From a checkpoint of a small transformer trained on Wikipedia.
Architecture: RMSNorm before each block, untied embeddings.
Each number is 200 + 20 x the weight over its row's rms, rounded and kept within 0 to 999. Layers, rows and columns count from 0. The size before them is the row's rms in percent of the matrix's.

# gate: layer 2 MLP gate, 384x192, rms 0.0809, rows 14-19, columns 0-191
# up: layer 2 MLP up, 384x192, rms 0.0818, rows 14-19, columns 0-191
# down: layer 2 MLP down (transposed), 384x192, rms 0.0743, rows 14-18, columns 0-191
gate14,103,212,208,210,206,216,238,234,225,193,194,197,189,183,184,203,208,197,195,196,196,205,184,194,206,232,217,210,192,201,228,228,173,198,233,206,217,212,202,218,223,210,196,194,196,197,196,210,228,198,214,172,222,220,219,150,197,201,180,167,222,216,195,196,232,161,223,187,215,186,202,174,152,158,179,195,212,187,188,217,188,187,206,181,211,201,193,180,217,190,177,209,191,211,156,173,179,207,180,171,230,170,210,168,215,200,210,224,231,186,217,210,201,175,192,177,202,237,193,184,202,184,173,196,201,179,206,217,230,204,202,227,222,211,188,207,194,224,182,244,189,168,230,231,186,171,190,177,164,175,188,202,193,186,162,192,209,254,201,214,211,193,187,199,210,212,191,223,232,206,210,180,233,149,203,197,200,201,220,188,226,216,202,181,171,207,229,218,167,160,204,221,174
up14,099,195,198,234,194,190,224,232,215,201,208,217,204,177,217,212,209,243,236,200,185,186,225,219,191,217,224,211,207,207,196,197,208,236,225,222,194,212,202,203,201,217,177,228,239,223,203,245,181,203,214,195,232,221,179,207,204,212,209,179,204,184,189,222,194,194,205,177,192,193,228,217,223,188,177,190,199,199,151,225,179,175,179,220,207,205,216,185,197,166,135,191,214,210,196,187,253,204,203,188,216,189,180,179,171,210,228,182,173,179,211,176,212,209,177,195,206,217,184,186,187,222,225,192,193,209,176,227,213,212,218,217,219,194,223,228,203,232,186,218,222,178,159,186,226,232,199,226,193,224,246,210,215,218,220,179,199,217,197,214,195,199,166,227,211,234,197,224,182,198,229,192,189,202,209,205,215,201,213,186,231,233,166,203,175,201,219,190,195,232,218,161,187
down14,099,196,216,226,194,217,186,176,195,240,222,213,190,219,217,189,214,216,220,168,196,224,219,211,209,228,191,164,163,200,199,199,182,180,191,219,196,183,187,226,206,164,225,187,175,133,209,225,225,201,191,248,205,189,248,217,208,191,216,225,162,195,213,180,189,181,232,191,173,200,175,209,201,202,221,210,195,191,233,235,204,233,203,221,192,228,207,182,202,184,223,195,215,206,225,196,190,194,215,189,184,203,228,218,253,198,216,218,232,165,195,197,213,175,222,211,171,203,208,198,209,183,212,168,207,160,199,226,197,166,197,175,214,197,184,210,199,173,180,203,200,213,213,220,180,196,194,213,156,174,190,196,206,191,229,191,241,198,205,193,154,197,205,218,176,213,211,196,191,226,152,203,183,203,205,185,166,211,203,215,192,198,201,175,213,189,180,189,200,223,206,175,205
gate15,103,201,200,203,174,199,193,202,224,203,187,201,204,206,225,186,200,212,202,206,207,190,205,218,192,192,201,179,188,201,173,241,199,221,201,202,195,182,218,181,213,208,218,180,195,194,222,182,238,202,206,189,185,234,201,176,197,218,190,243,225,185,243,192,192,212,205,226,182,161,210,204,204,210,210,213,208,208,222,200,218,154,232,170,194,203,241,200,212,239,208,188,195,179,187,188,154,172,216,183,177,205,213,228,201,209,162,179,201,217,231,204,210,238,184,189,182,165,221,184,220,236,170,232,172,177,235,185,190,230,207,210,217,209,200,197,231,177,225,226,172,212,209,193,193,205,195,210,202,212,217,186,203,144,191,220,196,204,189,186,209,198,236,199,196,176,148,213,256,206,197,198,196,218,178,219,194,222,197,225,220,200,189,216,244,242,193,165,223,195,191,221,202
up15,101,166,209,175,234,176,193,215,186,204,237,186,198,222,220,177,202,198,213,206,177,205,177,170,211,191,172,199,214,222,189,139,169,176,204,200,223,178,203,236,245,209,220,177,215,189,208,188,209,179,193,205,207,206,232,207,212,199,183,220,213,201,159,202,178,231,223,188,207,215,203,191,211,174,187,215,201,175,199,221,177,226,200,178,170,186,183,188,201,198,221,199,224,190,217,215,233,202,175,198,231,201,207,187,196,182,208,210,184,230,227,196,165,234,201,220,191,213,217,175,169,177,205,166,199,202,164,184,168,172,231,206,193,186,199,186,218,250,170,220,201,185,167,177,199,227,200,227,203,170,195,225,167,221,218,200,219,209,198,187,203,162,185,183,186,209,226,224,180,207,213,226,205,201,223,186,216,221,217,157,190,191,214,182,174,204,236,221,176,198,188,211,202
down15,101,166,181,200,195,212,194,229,198,227,205,204,225,227,220,207,227,196,197,241,188,201,229,224,201,206,212,221,186,208,189,215,170,189,197,175,204,193,182,204,208,184,223,200,208,229,193,204,205,227,183,225,245,183,195,179,156,196,204,212,224,191,210,208,225,172,233,191,194,182,182,205,186,172,209,174,200,191,194,168,191,237,225,184,163,198,220,219,190,195,181,179,197,212,220,181,179,198,201,209,195,192,184,193,226,202,201,243,190,198,201,205,185,209,173,211,208,237,163,209,230,189,192,194,210,191,229,180,194,234,187,149,175,214,223,177,205,215,173,221,208,229,219,145,196,199,183,185,214,185,189,225,221,189,185,220,255,197,215,223,175,179,198,229,194,174,210,210,211,195,233,192,183,171,236,226,192,270,198,199,192,208,218,179,209,204,205,193,181,210,182,202,200
gate16,094,182,190,205,176,224,204,218,186,152,216,170,204,192,168,169,210,151,205,225,219,191,184,204,192,189,174,197,203,188,214,220,162,196,213,193,182,203,185,171,225,169,200,197,182,224,191,178,179,166,213,216,167,207,208,168,197,222,220,232,189,245,218,221,213,202,202,165,195,193,197,181,190,221,180,196,201,213,235,201,157,197,207,219,237,224,190,210,231,221,189,209,197,218,227,203,188,200,171,223,197,190,212,222,221,167,183,233,224,213,176,212,172,227,221,217,192,201,200,211,195,180,226,228,188,176,190,176,206,173,209,204,161,213,199,160,237,227,186,212,192,229,210,211,187,197,182,233,212,177,191,180,197,216,193,192,232,203,234,185,185,194,196,185,235,196,212,191,224,204,203,215,252,200,178,209,217,225,217,197,185,217,204,179,222,190,222,198,202,183,186,165,218
up16,098,201,242,210,189,176,219,220,203,201,206,190,173,153,212,199,230,185,210,209,187,174,190,223,200,203,205,233,196,211,186,176,195,190,202,171,223,168,150,201,205,209,180,180,199,207,210,196,205,253,151,217,188,207,207,215,202,158,239,187,200,200,204,196,187,202,197,215,219,208,201,197,173,159,215,216,186,238,203,201,214,204,194,187,193,176,187,231,206,181,216,217,152,198,156,234,208,186,186,183,205,198,194,178,184,212,186,192,191,200,188,200,188,221,181,172,215,230,204,175,189,216,187,160,190,170,195,166,193,207,244,240,209,211,188,193,166,235,192,148,215,190,222,186,179,199,203,187,189,221,205,211,195,147,215,187,199,188,209,189,196,203,227,233,182,195,220,216,175,188,178,185,198,241,198,224,175,189,206,222,183,202,200,226,186,213,229,215,191,204,190,192,182
down16,097,165,220,175,175,193,211,158,218,149,161,191,179,175,209,208,199,209,229,215,177,194,204,219,201,229,201,208,194,235,136,179,215,174,194,211,206,211,197,207,163,213,181,188,205,216,212,188,224,227,171,235,200,199,209,164,193,195,223,210,222,193,207,211,196,212,166,206,197,231,207,164,181,199,190,206,200,222,220,202,205,199,198,184,183,164,175,206,170,192,210,184,153,220,172,190,166,197,192,211,241,202,183,203,211,217,206,197,168,181,188,202,223,196,170,185,193,227,196,166,245,214,167,190,197,187,238,227,207,214,207,242,219,197,213,193,191,217,204,176,223,193,229,232,172,196,205,194,204,205,204,201,237,197,206,206,195,194,179,181,187,219,217,238,157,208,219,209,213,175,176,211,204,196,199,188,205,194,218,204,238,208,187,214,203,217,179,228,179,229,198,206,194
gate17,102,180,206,208,202,200,216,216,219,189,168,183,200,205,154,214,225,211,209,198,190,227,199,188,187,222,206,185,229,188,209,200,221,192,178,209,203,201,198,136,235,193,156,209,219,218,210,180,206,176,182,218,224,185,186,223,193,197,210,202,197,218,158,211,171,226,192,206,202,209,222,198,212,181,198,205,237,189,224,188,211,210,238,200,181,215,190,195,203,201,186,225,184,233,181,231,169,212,191,213,174,197,184,186,231,171,226,203,231,228,204,209,198,194,205,177,174,240,206,261,184,185,186,198,200,200,237,173,170,185,174,258,179,198,205,216,220,187,210,207,183,230,188,198,177,208,203,234,230,198,187,173,196,188,206,191,187,164,162,204,238,202,209,181,198,191,194,222,230,200,211,223,220,182,216,170,185,174,202,226,199,210,200,170,194,196,191,194,163,201,186,192,166
up17,104,183,199,215,203,187,187,155,214,226,216,208,204,205,171,194,217,202,189,219,171,181,196,205,194,200,207,201,241,236,217,208,205,209,177,179,197,193,169,202,200,198,204,168,160,196,240,181,192,188,201,168,222,185,223,198,209,200,162,225,205,200,175,227,207,223,176,222,202,151,221,162,202,176,200,226,145,215,222,186,193,208,227,189,190,186,199,189,214,200,198,169,163,192,218,200,138,170,213,170,178,184,172,196,187,191,215,210,230,210,194,200,183,188,203,213,229,219,193,195,184,183,198,228,218,158,187,195,175,221,161,219,170,192,179,185,197,212,188,196,175,234,212,198,191,182,221,196,199,169,204,202,223,169,204,190,196,220,200,199,186,209,193,206,214,229,170,227,200,224,155,228,229,219,185,199,195,190,169,195,187,218,220,218,194,172,224,208,192,179,189,227,218
down17,105,184,195,204,208,168,200,155,203,223,188,195,211,201,218,192,233,166,175,217,199,209,168,194,200,181,208,184,222,189,199,221,205,182,159,186,205,193,215,195,181,210,213,158,214,216,175,210,201,193,196,206,215,225,235,229,179,186,202,203,200,183,171,231,189,261,235,213,225,184,202,211,179,157,217,171,205,197,192,207,228,210,203,153,174,170,198,219,186,191,222,200,184,170,230,171,204,190,232,198,200,221,212,184,184,209,190,215,211,192,195,163,171,219,216,213,199,192,179,206,217,201,206,235,202,215,204,196,201,184,198,212,201,207,223,226,202,165,222,195,203,204,195,213,176,181,189,217,204,183,229,214,237,212,239,221,239,194,162,202,171,197,192,186,190,199,213,197,189,242,214,202,254,207,181,215,206,222,180,186,232,230,239,222,183,191,185,207,237,186,205,182,206
gate18,089,218,229,206,209,205,199,231,213,202,216,230,201,234,201,177,197,187,206,210,187,186,185,191,208,195,185,205,204,163,157,206,209,177,202,222,231,233,218,200,167,210,182,199,216,183,180,237,208,205,151,234,211,203,207,181,201,201,223,196,204,244,177,235,166,218,236,185,216,230,209,219,178,179,202,170,154,191,183,157,178,225,190,184,194,180,188,209,188,193,186,206,194,169,212,213,198,180,194,184,207,215,179,218,183,185,152,212,174,223,165,217,199,196,195,226,210,192,207,205,201,213,249,192,187,194,213,188,192,207,206,215,171,205,211,225,193,201,171,214,161,194,173,213,207,194,189,210,228,211,203,176,195,194,191,171,218,205,218,164,217,202,227,222,212,164,150,202,213,169,203,209,214,189,205,189,200,253,177,189,177,215,198,221,169,191,186,189,184,205,169,187,204
up18,093,200,211,191,195,198,224,240,201,198,233,191,200,198,199,180,205,168,212,189,182,207,215,187,199,195,201,192,190,196,213,227,157,215,206,196,183,220,168,187,207,209,191,166,159,206,178,212,224,202,177,230,199,192,166,181,200,202,204,191,200,203,156,210,195,229,210,174,180,187,195,180,204,173,191,187,188,211,198,192,181,212,211,191,204,256,200,212,188,180,198,221,192,191,184,199,202,213,174,186,206,189,194,238,189,218,184,200,213,225,158,206,184,194,175,237,216,217,196,188,194,179,232,170,165,197,218,178,196,212,207,173,174,216,217,208,204,187,179,202,191,226,216,225,195,226,163,225,214,171,186,211,196,197,195,165,181,235,171,212,204,203,161,206,207,154,164,239,185,193,213,176,214,188,192,197,164,222,161,222,155,200,244,241,197,217,194,173,163,200,164,206,196
down18,094,183,194,178,215,229,212,212,188,212,217,242,224,185,197,176,193,186,209,164,181,227,180,197,169,179,171,173,207,203,201,183,139,194,232,189,202,207,189,180,195,166,185,199,199,209,197,219,224,180,209,220,177,197,186,150,205,193,207,206,191,200,175,226,193,181,195,191,201,162,217,202,205,231,172,167,176,202,224,186,224,190,157,179,169,214,198,204,193,167,167,226,185,194,196,233,182,198,210,186,226,210,199,215,176,176,200,215,219,200,216,181,169,216,214,241,183,193,209,176,228,213,209,206,201,167,162,190,174,218,185,188,209,207,213,192,178,184,179,203,186,179,185,213,225,212,204,208,193,173,168,185,186,187,202,189,225,200,202,239,205,198,182,212,213,167,169,232,188,205,218,182,178,210,204,165,175,220,202,211,207,194,211,231,210,209,234,197,216,175,186,200,138
gate19,099,202,219,189,233,169,212,187,209,220,232,168,202,178,183,169,200,220,178,237,200,201,184,203,212,223,208,163,212,187,205,178,233,229,193,176,200,183,208,226,194,228,238,190,232,233,230,194,174,194,211,162,203,210,214,177,200,192,220,196,175,205,209,210,200,220,200,180,212,224,191,226,213,206,198,219,199,167,173,205,220,242,245,204,181,210,190,209,221,186,190,234,198,190,195,177,215,193,172,238,190,199,214,173,215,179,217,208,229,200,215,204,187,221,176,186,200,171,227,188,182,207,179,173,212,235,241,182,181,201,176,173,180,210,231,209,182,190,225,197,210,209,197,182,213,191,202,222,209,159,197,213,202,184,202,197,212,202,200,213,221,185,238,200,218,174,195,202,228,159,147,225,199,215,242,173,198,213,188,192,233,230,202,206,206,172,206,181,239,199,195,187,203
up19,091,163,200,211,200,200,177,201,231,183,177,207,161,222,202,181,205,205,188,184,202,214,208,202,195,222,231,223,172,174,199,190,225,204,174,188,204,211,192,212,170,197,187,186,197,195,198,236,230,174,195,193,186,214,183,226,186,206,154,188,184,190,230,216,189,256,203,210,176,230,196,202,189,206,186,215,226,201,215,194,198,201,234,198,227,210,189,181,204,228,234,235,204,187,178,198,179,211,207,190,158,192,220,146,197,200,206,206,254,229,222,226,216,182,210,193,205,218,180,175,218,178,170,240,173,204,195,212,195,225,218,185,221,182,175,169,179,218,237,204,224,200,212,212,203,193,170,223,182,194,222,175,200,195,171,213,219,185,213,178,180,183,233,192,181,202,220,231,203,197,192,215,204,181,203,211,228,218,179,195,169,228,173,162,215,203,205,223,222,180,215,207,236